Weights of a small transformer language model.
Size: MLP 1024 GELU, vocabulary 12979.
Training: a variant of SOAP for these matrices, 4941 steps.
Each number is 200 + 40 x the weight over its row's rms, rounded and kept within 0 to 999. Layers, rows and columns count from 0. The size before them is the row's rms in percent of the matrix's.

# layer 6 MLP down (transposed), 1024x256, rms 0.169, rows 526-580, columns 0-63
101,181,175,216,154,184,181,121,66,228,117,242,225,271,186,239,204,184,212,193,240,238,243,181,217,220,233,141,140,169,168,176,238,226,232,256,174,198,248,120,145,164,213,189,212,205,225,208,134,212,208,266,154,198,147,213,166,224,272,182,200,139,128,142,227
105,98,244,220,137,234,284,210,172,231,203,288,243,225,188,186,204,223,173,139,152,226,188,258,206,239,173,186,212,186,174,184,199,203,243,185,212,208,227,168,241,229,187,191,221,248,149,222,208,306,284,201,267,234,215,242,187,197,206,164,183,212,221,197,163
097,253,139,225,148,105,233,231,184,240,212,218,166,216,243,204,257,232,260,188,152,203,180,211,300,107,177,247,257,146,207,206,233,221,282,160,151,161,287,277,206,188,179,161,157,213,181,199,125,210,111,200,231,202,232,167,176,189,239,127,250,209,190,173,168
101,218,241,128,170,171,189,145,187,180,175,233,173,161,157,284,206,258,233,129,186,235,252,223,202,198,206,153,131,215,167,237,314,211,209,174,205,137,162,191,196,168,257,196,210,206,212,142,159,232,139,249,158,186,215,212,222,123,184,110,165,170,223,164,182
105,205,213,210,189,188,194,234,174,175,206,203,166,178,193,155,253,219,215,201,178,159,166,170,156,257,248,198,176,211,177,115,182,143,203,257,170,147,192,166,170,185,147,274,212,253,183,257,298,184,204,171,195,194,171,159,183,204,259,182,290,204,158,221,214
093,237,205,225,262,163,241,276,206,231,189,212,211,177,279,209,225,183,238,193,133,155,220,219,211,172,270,231,249,138,237,200,145,200,210,176,161,172,218,210,250,144,195,222,241,165,207,233,217,193,184,146,199,314,252,223,227,185,162,245,167,138,161,230,202
100,178,219,183,171,180,212,211,177,199,161,205,184,242,207,178,233,152,190,160,152,175,249,190,231,148,162,225,204,208,160,174,202,116,206,153,232,186,138,175,215,211,173,144,212,181,216,216,244,172,228,208,190,227,221,271,141,138,147,189,207,150,214,297,224
103,221,191,163,95,178,237,147,229,213,190,211,271,158,108,159,222,261,220,211,254,199,190,180,174,233,214,145,222,201,191,144,180,168,217,136,210,207,182,205,220,181,199,194,218,226,281,247,155,219,181,214,164,157,208,284,211,193,250,248,207,155,170,226,164
088,230,252,209,143,203,199,226,106,205,180,213,255,203,120,227,164,209,233,221,254,168,186,218,295,196,198,156,253,226,207,240,182,187,203,167,145,227,150,184,200,223,209,149,166,226,234,161,176,118,183,266,179,195,176,174,207,179,173,172,218,170,220,206,145
093,197,180,191,147,242,150,149,277,230,211,133,212,213,189,143,162,232,167,185,225,250,144,225,232,221,226,181,235,244,204,230,214,217,125,257,251,188,239,203,197,187,132,148,246,289,183,201,164,206,288,213,227,274,190,242,198,169,209,260,289,258,208,208,220
102,254,130,183,142,118,223,228,174,179,210,178,172,227,219,149,211,208,279,256,242,206,208,205,221,190,272,181,209,243,127,192,163,213,209,223,186,130,213,197,210,167,193,234,162,204,259,235,126,232,207,178,236,206,180,189,225,227,213,192,219,209,208,228,256
100,190,177,145,259,173,231,209,236,183,174,284,184,192,200,255,191,187,254,190,158,149,240,144,268,166,163,197,166,180,117,200,218,208,248,161,198,137,232,264,145,232,255,184,128,183,214,155,208,203,228,103,219,180,201,221,228,232,192,222,302,219,183,185,222
112,151,211,158,230,170,139,187,248,228,213,231,186,236,199,256,194,307,183,183,102,220,131,190,176,203,246,226,252,120,204,215,241,144,255,141,234,209,212,198,230,221,240,144,157,189,119,217,202,166,154,193,232,301,177,274,218,173,183,271,233,243,202,222,185
102,205,212,134,165,150,216,211,182,210,246,208,238,225,187,196,206,245,233,234,136,177,235,169,250,283,243,194,157,224,198,170,204,119,214,232,213,189,247,214,195,188,260,198,209,200,226,217,202,202,187,192,199,208,185,213,175,239,166,157,146,242,198,149,94
099,158,247,160,245,213,227,217,198,211,223,270,148,199,153,177,266,265,242,196,227,196,197,154,213,167,160,217,204,203,173,139,195,155,186,216,217,278,162,215,240,233,179,198,222,145,250,175,174,178,136,178,228,215,240,225,224,211,267,253,227,212,263,227,186
125,192,136,141,172,142,174,244,209,171,147,170,164,194,128,197,166,188,236,192,217,160,159,165,233,194,294,194,203,185,216,204,231,183,215,205,116,173,201,205,162,115,148,190,194,181,252,273,194,198,126,214,224,231,164,206,125,222,174,178,137,202,256,175,193
100,236,212,201,207,200,246,124,195,191,161,181,234,164,219,256,249,239,234,191,213,173,213,210,105,200,173,217,166,172,290,157,191,187,214,165,231,169,200,239,169,184,137,225,210,210,213,181,126,171,166,226,164,210,255,233,200,166,246,204,212,190,233,169,173
104,172,156,217,185,266,205,158,218,246,168,233,214,217,161,176,176,224,245,201,183,266,190,150,226,226,207,187,231,176,196,206,231,139,238,215,210,222,244,204,170,217,170,177,231,281,169,218,218,213,255,243,265,167,258,247,184,193,150,180,161,161,161,179,183
090,140,191,154,213,247,203,269,234,270,212,226,144,245,125,194,163,166,178,290,196,143,215,193,169,208,208,202,224,267,227,233,205,117,192,260,209,212,182,154,184,199,123,175,190,129,197,191,220,222,196,188,166,146,229,174,185,289,258,207,237,226,205,152,238
096,266,251,206,244,146,183,186,163,207,158,154,209,204,190,260,226,172,227,247,204,183,217,148,161,136,180,242,226,238,219,182,193,185,288,221,200,182,222,219,236,254,263,264,206,249,142,195,206,251,180,253,165,169,238,202,229,215,229,151,196,211,170,282,274
089,215,254,210,213,184,206,219,237,249,199,159,196,251,273,165,285,256,173,246,205,223,188,246,209,203,203,211,99,221,222,180,273,82,204,240,208,184,141,210,203,147,226,187,196,177,171,261,243,208,268,166,165,229,218,248,235,181,231,187,148,180,224,187,158
094,126,234,206,249,188,185,139,257,167,223,174,254,214,260,227,237,196,155,219,256,212,190,191,206,186,180,139,178,165,189,246,173,140,156,218,150,211,286,230,227,193,172,204,124,193,127,167,197,153,259,203,214,198,163,189,203,183,180,161,208,192,218,217,208
097,116,171,186,208,306,178,166,151,236,154,141,198,218,184,283,198,228,215,171,219,215,176,222,87,217,165,251,162,166,197,228,261,168,191,216,115,137,196,181,189,200,152,192,219,181,219,175,160,261,191,190,153,174,153,137,224,244,190,150,179,234,111,238,210
093,210,265,205,209,146,216,160,165,186,172,211,184,146,190,153,180,251,146,161,186,255,196,263,243,262,169,124,235,190,185,184,162,178,191,181,249,164,183,204,239,179,188,228,201,199,236,141,240,174,204,236,255,232,167,224,181,187,175,246,125,87,227,177,218
100,224,143,222,142,266,187,224,131,171,224,216,243,242,197,195,221,186,133,231,225,176,235,166,236,160,192,139,242,173,137,230,171,208,219,179,255,210,205,176,136,254,255,180,181,111,149,187,168,224,178,184,303,268,280,202,164,128,240,219,224,187,246,180,267
101,121,161,219,138,177,161,194,191,219,146,229,215,175,202,190,198,166,216,204,185,142,269,170,227,157,229,136,228,214,208,225,249,140,139,163,186,262,295,198,224,203,212,176,191,210,179,213,198,155,274,174,184,229,197,202,213,171,197,229,196,154,254,179,176
107,246,241,118,209,238,140,275,207,184,220,142,182,187,213,176,145,169,208,173,167,145,156,164,203,148,125,181,191,242,206,265,205,163,209,251,235,216,254,105,193,222,208,220,141,115,164,245,155,211,270,210,223,170,225,260,242,258,190,212,184,198,220,242,170
095,194,232,247,246,177,217,132,182,201,213,257,196,246,170,232,150,202,246,165,293,215,219,226,210,165,209,223,274,222,192,215,200,215,203,237,187,141,232,170,197,264,265,159,207,165,193,105,235,145,234,203,208,210,240,193,101,143,222,231,231,219,232,197,163
096,253,170,200,204,241,223,206,154,201,202,160,181,129,225,200,159,167,126,153,171,202,246,145,236,166,282,182,219,218,178,222,219,312,169,80,245,139,169,238,183,189,234,248,193,214,211,196,217,187,159,200,236,180,158,233,271,252,189,174,185,233,163,199,181
101,221,221,225,222,142,206,238,201,150,263,204,233,216,253,189,180,237,166,240,272,186,221,118,228,208,117,216,153,213,210,204,192,208,261,200,171,246,155,201,176,230,217,207,218,256,199,179,261,208,230,134,164,162,191,265,209,166,211,245,221,220,170,227,198
105,325,259,213,186,225,168,250,192,230,194,179,198,271,176,147,196,167,251,229,187,228,138,223,214,115,190,269,178,222,215,206,226,198,175,207,267,170,225,204,193,207,197,151,218,204,163,194,226,177,203,234,199,207,196,147,158,72,220,222,249,276,184,168,241
090,154,166,230,251,220,211,241,176,190,199,176,233,211,118,153,243,255,192,173,267,203,123,177,208,233,242,158,182,203,216,215,251,207,179,182,221,140,191,237,169,190,250,164,188,203,186,201,180,166,241,166,236,199,254,241,149,190,222,222,240,172,233,238,144
112,189,198,224,188,266,288,257,207,177,172,166,191,188,220,194,106,254,248,175,138,209,190,195,204,306,171,93,215,213,263,248,183,286,213,184,181,206,188,160,236,209,241,267,209,195,240,165,178,241,170,204,194,236,178,194,141,191,177,194,228,228,186,198,204
092,201,149,240,216,190,245,226,237,213,254,210,211,272,224,132,259,225,192,215,229,210,212,236,184,247,216,215,223,213,233,233,190,277,198,212,226,189,256,223,202,197,241,246,200,186,224,199,178,248,216,230,207,272,155,166,145,169,216,207,211,147,203,240,96
098,251,184,217,206,262,178,186,247,214,183,184,192,200,199,209,209,144,233,294,233,175,156,186,228,169,172,183,286,246,196,218,233,234,172,258,207,168,195,249,272,256,164,290,121,192,209,182,202,170,256,238,153,200,200,222,230,178,168,231,164,196,204,175,199
114,161,220,208,145,134,214,179,134,179,200,172,82,163,277,161,205,223,300,257,225,128,166,206,236,262,169,180,220,205,242,193,218,179,237,219,224,168,196,203,218,174,121,220,224,199,175,196,312,198,194,156,153,179,183,193,201,155,166,207,241,221,252,127,181
102,230,209,206,193,196,245,272,122,165,250,214,154,149,223,180,230,187,182,219,172,183,226,155,142,183,218,91,222,170,235,279,232,144,224,123,245,197,167,246,175,235,179,242,183,141,228,215,224,157,212,226,140,180,176,224,201,222,158,255,255,197,220,156,245
102,239,195,208,213,180,136,170,208,171,206,204,226,141,232,145,148,232,122,224,201,170,157,202,265,156,225,236,137,176,196,194,167,193,164,148,171,188,163,246,293,179,230,203,233,224,180,160,212,197,158,259,171,236,212,136,183,164,223,129,195,189,178,271,159
086,159,153,233,211,178,210,109,273,228,283,188,261,227,239,215,223,226,195,214,220,221,164,197,149,175,149,216,140,203,221,281,224,186,249,204,206,303,233,280,212,164,172,243,206,185,199,201,177,217,221,214,150,127,172,153,263,243,231,228,258,229,193,172,326
094,254,220,173,247,201,134,176,249,195,124,223,249,238,161,259,248,192,201,205,281,241,189,177,165,129,209,189,225,139,129,222,183,235,210,245,198,161,231,257,237,206,255,148,246,213,163,200,198,222,189,237,183,207,256,201,225,227,184,171,233,115,190,188,230
125,185,292,137,176,262,185,183,231,183,156,251,199,261,245,206,198,182,150,267,170,140,200,199,309,237,151,149,174,202,207,164,214,226,243,207,176,182,159,257,224,189,205,203,210,215,153,188,211,233,139,196,178,151,227,217,251,164,182,206,151,129,164,249,164
098,150,177,224,209,213,271,194,177,207,224,174,176,191,176,177,182,169,195,246,188,241,157,173,159,178,224,271,189,217,205,168,192,170,202,240,185,285,193,177,184,124,210,226,216,254,185,212,239,255,268,72,211,164,196,213,123,151,189,231,162,205,191,212,152
095,286,153,154,224,163,214,233,175,162,225,141,181,235,198,256,232,191,198,221,219,221,177,188,274,147,135,210,120,178,232,178,54,203,223,160,193,150,153,196,243,135,144,150,175,274,179,147,159,155,91,232,265,252,194,184,198,146,234,154,268,139,185,162,176
091,218,240,204,210,126,196,238,218,188,193,215,200,242,206,211,257,199,140,242,237,245,225,199,217,248,249,195,253,128,152,155,204,209,194,234,157,111,215,207,229,191,127,198,217,212,213,237,208,168,185,194,151,291,119,247,217,199,170,202,179,125,171,266,168
090,176,209,228,197,158,266,203,166,178,233,176,232,265,266,199,244,228,222,287,321,234,231,175,345,134,254,201,167,208,252,183,190,120,154,181,233,272,261,199,175,168,161,211,163,154,167,209,165,216,254,205,171,250,165,276,209,230,187,216,204,175,148,270,274
102,159,168,189,168,256,193,229,181,221,271,208,186,195,251,135,172,238,158,153,223,146,159,204,211,228,196,204,177,217,158,180,179,165,244,163,194,257,160,191,81,152,154,226,168,120,219,203,246,267,171,126,223,178,134,205,225,226,185,263,189,228,219,126,246
098,232,176,172,237,193,182,227,247,139,222,199,268,195,227,254,272,233,151,181,132,237,251,184,113,205,198,267,281,173,190,155,244,166,159,162,247,142,229,170,248,173,221,199,266,201,91,248,229,206,140,232,148,222,184,133,202,205,143,229,228,147,188,246,224
097,182,250,164,242,188,142,201,156,201,237,174,237,197,188,259,192,261,193,185,142,173,280,203,238,201,213,98,225,272,157,218,154,156,174,189,157,196,250,212,207,185,184,166,150,137,205,188,147,163,197,240,264,167,145,219,235,137,225,245,194,89,208,184,202
112,227,166,260,151,143,216,151,151,201,135,200,242,155,211,195,167,176,226,270,191,225,193,183,215,183,131,225,158,231,262,195,262,196,207,159,135,167,215,163,168,190,209,220,219,227,89,221,210,195,152,226,226,219,263,243,218,225,276,184,127,210,179,198,248
096,235,110,167,170,219,209,185,189,171,229,216,246,156,234,168,205,239,230,196,140,175,199,287,205,196,250,251,219,137,238,136,226,189,184,181,184,148,211,232,219,234,247,139,145,253,142,216,266,165,158,210,204,174,213,215,201,288,235,200,182,244,121,133,193
098,223,213,195,217,190,169,170,191,240,100,176,238,193,146,193,247,63,204,188,206,192,228,165,280,162,174,214,154,201,170,176,201,209,183,214,207,249,252,194,227,173,226,139,216,161,241,191,130,210,199,186,173,171,162,266,266,219,237,175,236,183,245,177,192
098,139,148,213,242,256,145,198,233,198,200,194,193,213,185,205,173,170,166,234,215,203,195,261,159,189,277,239,150,108,193,187,262,137,203,197,179,163,203,205,253,220,151,200,213,170,201,284,135,130,260,228,109,214,278,182,170,143,169,186,191,208,266,270,185
100,176,209,139,233,209,157,226,203,240,159,175,224,219,265,201,179,148,204,191,171,241,126,266,241,196,161,182,249,253,207,203,230,156,232,237,176,233,176,271,168,235,181,237,197,190,158,227,156,255,150,191,230,194,200,191,125,116,164,264,253,189,190,169,268
097,211,164,247,233,171,259,178,173,249,248,216,178,210,216,157,169,147,190,152,163,246,225,212,233,150,152,138,164,230,201,184,234,95,199,263,134,196,193,214,196,253,260,179,260,181,191,190,150,162,142,187,183,156,247,145,193,173,239,179,146,161,281,206,203
105,232,187,234,179,164,189,135,235,210,169,203,184,206,266,102,208,205,270,262,262,194,237,179,272,200,191,124,168,200,104,213,176,260,205,197,156,251,185,160,97,144,200,213,266,192,146,231,162,170,165,251,178,262,201,168,181,137,197,216,209,198,223,200,184
# layer 6 MLP up, 1024x256, rms 0.159, rows 527-580, columns 0-63
100,166,199,231,156,206,181,251,222,284,184,225,238,202,119,181,199,171,166,241,228,256,217,152,244,128,242,142,163,260,208,195,243,171,230,178,242,234,114,195,206,145,236,214,223,163,151,245,220,200,190,280,163,176,220,134,185,155,214,127,256,127,94,213,222
101,208,157,221,245,251,243,218,243,214,233,198,244,177,213,307,208,224,246,180,163,233,181,189,226,223,232,206,208,255,166,181,154,224,205,102,203,217,180,176,254,229,207,149,248,186,128,155,231,236,240,311,177,281,155,261,250,177,158,246,180,195,140,237,237
095,131,190,224,230,222,204,264,210,197,261,197,278,205,227,225,269,122,235,253,164,156,201,228,195,201,282,168,136,91,156,224,168,227,231,189,209,203,243,163,186,229,272,233,235,235,230,192,225,184,199,153,198,150,194,203,238,211,256,152,197,201,153,211,131
099,274,191,210,245,246,225,179,158,165,189,244,211,239,308,233,166,199,174,212,167,187,228,267,188,217,241,226,163,150,211,206,214,177,217,258,231,138,160,222,192,199,230,289,235,230,175,224,259,201,130,206,220,296,163,208,220,182,184,184,229,294,173,207,192
098,226,241,156,157,169,241,141,265,258,199,202,215,235,205,202,153,242,204,181,169,280,203,190,146,279,157,189,179,215,186,167,182,201,255,191,235,247,188,205,177,253,162,163,209,222,201,197,175,148,242,214,213,219,265,219,166,154,236,158,242,264,242,211,205
097,266,174,129,218,160,100,235,226,232,229,179,163,175,267,143,205,228,186,236,174,101,175,223,202,223,159,271,230,164,206,254,155,116,216,199,170,246,182,203,221,151,226,186,242,229,222,308,184,192,171,198,240,234,200,227,203,191,220,184,195,214,244,255,195
095,229,197,272,217,222,240,189,274,268,201,194,239,131,141,196,193,208,242,193,191,142,202,234,208,138,221,206,212,174,277,226,241,228,172,245,255,183,201,222,172,205,191,252,150,171,217,130,242,192,174,234,207,313,250,181,260,146,246,155,206,193,252,213,299
096,211,175,198,136,170,174,189,199,237,221,198,225,171,174,201,181,230,159,172,221,240,195,218,167,254,224,217,175,163,204,214,193,124,140,232,272,157,185,212,193,178,162,172,222,189,225,173,125,166,146,117,230,197,155,201,255,161,205,182,159,197,164,176,219
096,166,191,190,222,219,257,187,160,189,204,212,191,229,232,216,212,246,227,197,212,226,193,167,137,146,212,169,200,187,225,203,202,233,175,186,158,154,156,148,272,143,205,277,174,232,227,225,166,226,207,141,180,234,234,159,202,222,172,228,159,184,195,186,182
098,224,204,229,288,233,190,188,220,213,185,188,159,190,179,199,172,215,147,192,185,188,167,250,255,188,198,209,219,182,133,230,191,224,216,111,239,150,167,252,233,194,184,229,217,190,158,158,226,279,228,223,219,230,201,168,142,169,211,297,208,190,143,152,255
102,171,196,237,215,236,144,223,205,214,142,157,227,198,101,224,270,245,163,182,271,152,204,295,205,191,203,219,221,193,192,204,209,258,217,234,189,201,235,242,198,167,146,204,264,290,166,174,263,179,162,215,190,226,216,254,180,200,136,191,173,184,257,174,221
119,172,172,240,178,122,308,229,191,224,284,279,187,282,175,160,204,185,200,138,209,273,208,118,166,277,231,228,208,203,170,235,217,198,196,148,231,246,194,187,206,234,286,201,201,145,198,176,165,185,161,189,122,264,159,241,148,259,276,145,203,180,177,199,154
102,260,268,190,191,151,255,298,278,241,162,178,208,217,117,219,221,243,240,159,172,211,194,150,202,162,238,261,219,116,195,235,136,165,219,121,201,149,266,209,188,239,208,253,187,194,255,188,229,243,222,212,166,229,215,138,193,227,156,200,181,240,186,162,155
099,231,183,238,219,241,199,125,211,161,146,172,155,235,219,230,145,204,222,174,238,183,235,185,216,234,193,210,235,243,153,197,137,172,176,241,192,249,222,181,127,242,224,190,261,235,247,232,199,161,205,130,180,183,230,207,248,243,138,190,179,155,250,199,224
132,204,202,234,207,188,206,308,227,168,183,198,259,186,179,191,125,204,186,164,197,143,168,141,211,177,267,216,171,216,208,159,219,209,178,192,140,240,169,218,220,204,112,215,179,155,218,255,156,171,178,224,269,200,177,163,152,266,227,233,188,248,258,159,124
094,204,160,178,243,172,189,250,241,218,221,194,193,227,221,184,262,274,169,248,205,189,175,184,236,133,235,192,146,194,177,194,221,241,188,225,193,259,199,199,167,181,163,123,147,158,173,216,170,167,137,157,234,157,186,186,199,191,226,301,260,226,183,207,147
110,216,206,190,158,267,235,184,219,142,188,187,198,300,223,193,162,178,207,252,190,224,174,128,204,225,250,194,179,215,191,171,204,175,176,132,197,85,228,172,175,212,213,240,256,160,268,251,216,236,182,197,198,239,240,259,170,168,195,290,163,183,217,232,208
088,203,259,210,176,230,245,183,189,188,245,190,278,216,238,233,211,202,236,130,155,286,114,152,224,196,251,202,140,203,239,126,170,201,221,132,236,195,185,193,183,202,204,264,183,216,157,266,240,207,185,299,171,213,178,174,154,192,192,202,210,166,196,221,141
090,244,160,226,234,199,218,190,241,131,303,229,280,212,266,230,212,206,224,146,223,163,264,176,272,233,191,132,237,156,159,188,211,149,200,175,204,130,218,239,161,204,148,213,206,237,171,170,217,253,207,197,108,197,160,195,215,219,173,234,224,240,143,200,217
096,194,214,186,204,200,164,198,205,209,227,240,196,217,236,222,158,199,215,107,216,108,218,181,174,201,260,224,165,224,166,207,147,210,164,228,182,253,162,208,225,177,242,206,212,180,213,241,200,267,177,174,182,320,171,300,147,292,124,224,151,176,157,218,240
103,331,172,172,239,224,167,142,225,171,291,157,262,213,195,215,165,245,171,183,166,157,214,207,237,170,146,210,184,165,158,228,234,170,174,218,228,209,217,212,238,203,287,214,152,163,243,189,193,213,227,195,209,121,214,148,176,163,271,149,190,179,161,192,202
094,214,153,233,208,208,186,173,303,250,108,171,147,206,231,204,288,160,280,221,207,252,177,193,195,232,179,208,158,189,239,151,179,182,214,235,157,182,223,238,274,211,262,284,188,252,255,213,174,250,211,233,209,176,173,195,249,217,180,139,231,217,233,261,204
100,246,191,229,97,207,259,157,241,213,224,179,229,188,176,237,153,177,120,203,226,184,177,127,168,235,227,153,176,168,169,188,135,208,194,235,126,228,174,168,165,219,255,195,207,149,237,204,216,134,121,192,256,210,237,199,219,205,215,226,164,168,208,246,227
101,257,114,177,191,210,125,107,231,219,212,231,204,219,210,186,184,153,206,207,197,218,165,111,260,194,161,197,202,256,159,243,213,202,92,218,175,165,197,173,170,110,238,199,266,146,180,203,247,199,180,205,191,243,236,257,194,170,225,192,213,252,181,189,182
098,140,194,204,155,169,234,185,244,226,172,150,214,193,226,196,182,260,221,218,178,207,226,177,133,196,250,129,146,219,203,308,237,185,240,190,182,227,219,265,244,144,241,97,243,153,156,290,171,181,179,195,223,245,211,211,241,174,183,237,181,194,216,195,115
107,205,161,194,204,192,230,251,167,246,207,251,234,193,190,186,239,174,228,182,163,182,234,224,180,244,169,225,219,172,200,175,130,259,180,219,244,172,222,179,195,197,238,181,194,185,124,254,184,232,211,233,203,257,202,216,189,194,188,244,213,180,211,283,198
096,224,224,142,177,156,214,187,184,214,193,186,225,146,213,175,169,173,136,257,244,161,258,159,187,178,249,202,244,290,189,137,200,209,229,177,183,173,220,170,218,152,272,176,137,181,220,161,139,146,183,228,186,188,114,169,196,118,194,242,206,189,202,155,168
097,212,160,142,211,240,178,201,202,172,266,169,217,222,194,238,103,221,180,266,228,215,240,234,211,223,234,234,177,167,147,171,243,278,221,149,215,162,173,140,181,194,213,154,233,139,235,217,107,121,122,237,188,228,147,99,202,257,193,178,123,207,231,173,259
097,231,166,181,232,226,176,289,201,104,166,214,179,209,152,235,213,132,243,213,161,157,218,218,162,255,170,241,278,177,187,239,222,201,257,237,215,109,156,182,232,155,253,272,155,228,177,191,155,124,165,182,186,154,172,171,148,170,248,176,173,160,203,220,238
109,181,139,290,214,175,255,179,210,202,191,230,138,275,232,153,193,186,162,221,222,168,166,254,213,153,226,215,200,168,207,220,257,103,172,171,207,212,198,216,214,190,170,275,268,193,169,176,170,190,278,196,216,237,184,150,171,200,240,242,94,243,253,165,259
095,242,243,248,182,206,180,144,196,162,225,190,253,207,181,233,198,193,181,185,208,182,246,196,213,190,235,231,185,218,201,278,225,221,275,236,188,187,203,223,234,145,246,211,230,273,248,182,292,211,166,139,211,134,201,189,232,222,244,87,202,237,227,144,170
105,230,167,198,212,248,281,228,172,147,201,213,166,194,201,169,228,149,229,229,154,252,189,237,234,161,203,218,194,196,212,167,237,187,277,159,209,223,205,201,228,209,156,144,245,211,146,212,235,223,104,164,150,222,180,217,103,164,252,178,266,230,165,137,275
112,236,238,215,204,74,162,207,207,117,234,108,240,273,171,219,181,142,180,199,243,221,235,266,140,206,207,187,188,175,276,249,117,212,180,200,242,175,230,137,169,224,207,197,257,155,138,123,230,184,207,211,177,215,198,183,171,262,196,203,232,186,213,227,249
099,259,136,202,168,177,157,177,268,193,181,271,144,207,218,205,188,207,185,169,214,163,281,246,120,207,175,155,216,205,242,214,134,181,208,157,191,167,138,184,181,251,261,229,198,244,237,209,169,205,253,165,211,191,244,280,207,252,198,224,222,198,171,237,212
109,205,159,207,178,232,216,245,172,231,203,265,225,240,125,249,208,125,159,236,160,246,260,231,178,264,152,194,249,194,235,206,119,218,203,185,174,211,194,206,197,205,188,178,194,201,159,219,169,196,249,171,215,114,176,211,183,144,193,228,155,234,183,190,174
097,225,145,228,151,199,201,186,204,218,179,210,194,164,107,177,79,234,201,169,154,147,133,168,162,240,135,128,178,112,226,250,287,185,156,140,200,267,164,230,204,204,187,248,211,217,177,158,188,254,199,173,281,225,139,180,211,146,154,202,296,208,213,145,254
094,225,134,217,303,287,207,196,153,192,239,175,215,170,166,228,233,191,185,174,206,241,267,166,236,126,189,246,206,211,261,192,157,154,164,159,228,133,245,245,199,206,231,303,225,163,142,195,169,217,284,226,194,198,209,219,189,190,250,259,214,180,207,185,240
087,190,237,201,250,240,187,258,186,161,207,220,217,205,157,199,182,188,237,250,260,173,243,275,233,183,216,180,252,209,106,152,163,233,204,88,151,201,222,183,207,251,209,184,196,202,197,211,218,263,137,179,266,278,219,186,182,161,139,217,213,219,183,179,162
097,241,237,170,205,183,182,214,147,216,247,186,208,142,177,259,181,215,181,154,197,185,274,188,198,193,204,192,217,225,319,198,199,234,290,269,136,248,246,227,201,176,166,264,144,242,220,155,147,220,166,183,201,240,178,237,212,155,150,142,230,171,255,191,255
118,210,202,192,156,257,240,172,227,188,219,221,233,191,204,244,147,234,162,199,224,153,180,213,219,278,119,167,177,170,143,215,240,253,197,151,213,198,197,221,163,210,262,271,248,219,168,157,123,228,172,247,126,297,187,239,254,203,245,245,181,140,229,216,229
101,200,239,225,190,209,143,238,209,187,197,198,295,232,239,151,216,172,73,219,241,257,275,186,248,234,134,162,265,214,188,140,149,195,194,165,237,214,229,257,77,224,181,199,148,139,186,145,213,156,151,186,187,147,202,170,118,200,174,191,232,230,192,205,264
093,184,253,208,199,173,237,224,167,174,155,194,227,151,192,213,215,248,166,110,212,211,220,193,183,244,211,212,110,187,205,232,195,146,249,167,229,114,267,194,225,217,179,139,141,205,209,237,204,234,294,192,150,204,161,137,227,226,238,217,204,272,198,135,170
099,237,177,170,193,250,178,220,225,175,224,202,102,220,240,237,216,274,224,155,161,96,118,164,174,187,134,255,132,154,252,231,162,276,140,172,236,213,176,198,172,179,232,237,200,182,201,245,248,204,225,206,236,165,131,201,131,154,220,131,191,183,155,159,247
099,248,131,160,209,225,217,130,235,189,195,157,302,178,222,220,151,202,266,225,185,224,203,157,150,168,163,225,192,241,291,218,196,217,261,206,210,206,198,167,237,199,217,229,255,177,291,151,223,242,221,156,188,156,169,185,261,267,208,193,169,153,238,227,196
101,179,177,235,176,192,210,206,173,187,280,181,159,234,299,244,189,185,199,210,236,206,180,256,215,156,197,203,185,228,187,181,232,236,206,159,237,197,254,253,257,177,202,218,250,176,248,98,201,184,179,186,208,222,230,239,240,200,251,132,222,161,225,147,218
102,140,204,167,263,140,234,219,206,164,186,215,211,195,260,237,178,251,152,264,157,208,184,220,228,245,131,206,250,205,224,192,219,141,194,225,229,199,198,203,132,183,199,224,216,201,175,280,166,182,198,274,108,254,152,165,216,194,207,207,200,311,147,163,247
098,217,236,203,216,237,184,169,234,170,251,171,233,192,292,254,224,228,262,156,151,216,161,193,204,195,185,126,145,147,148,273,226,245,179,115,217,206,233,201,248,125,180,221,167,127,256,226,210,208,224,223,214,240,176,174,166,200,264,316,210,252,201,226,215
102,147,209,246,146,227,203,218,169,260,248,191,109,237,147,242,149,172,174,143,175,198,209,172,230,213,126,211,169,257,197,232,255,91,237,192,194,196,243,206,166,153,189,159,242,166,224,236,177,182,232,220,153,185,168,159,232,211,252,180,179,155,198,220,238
097,217,221,169,230,142,184,231,136,202,213,149,142,248,192,253,169,158,157,178,171,216,256,148,209,216,197,284,179,171,286,208,171,108,161,229,207,159,221,199,197,197,168,236,180,192,174,247,259,127,252,239,264,257,248,157,174,175,179,283,229,214,143,274,172
103,242,181,253,172,216,207,211,248,174,178,195,140,202,236,216,140,201,144,169,137,197,191,152,103,160,148,177,223,216,257,151,203,205,211,247,214,177,178,191,203,186,231,91,230,244,202,177,191,215,152,225,199,202,235,235,187,193,185,134,179,151,196,187,232
109,218,283,234,210,139,135,190,264,203,185,199,196,258,251,232,192,214,202,132,265,241,232,188,267,228,227,249,202,176,182,149,170,281,205,260,229,162,232,223,246,228,272,231,268,223,178,235,202,140,193,230,177,229,183,167,207,180,183,179,267,164,216,177,220
096,177,191,241,189,200,152,337,192,238,196,218,186,269,221,242,141,225,207,184,213,258,263,225,232,162,157,214,152,271,225,178,129,180,154,176,153,152,168,180,177,253,219,150,198,72,241,216,248,216,198,192,156,183,183,228,227,183,194,179,199,228,212,221,191
096,204,172,158,163,272,230,257,276,210,172,173,212,157,141,204,127,261,239,212,158,147,173,235,243,133,168,196,189,158,211,226,246,212,162,240,245,167,162,169,225,118,206,132,195,211,184,188,174,205,166,220,206,275,156,206,242,149,270,256,225,201,192,234,194
106,225,192,174,224,211,177,226,210,168,215,240,258,204,201,222,166,201,166,200,200,165,183,202,180,171,228,242,126,158,211,260,176,291,164,290,217,237,223,276,216,163,201,186,182,212,201,210,147,169,143,241,185,142,208,142,228,149,239,128,222,165,164,173,214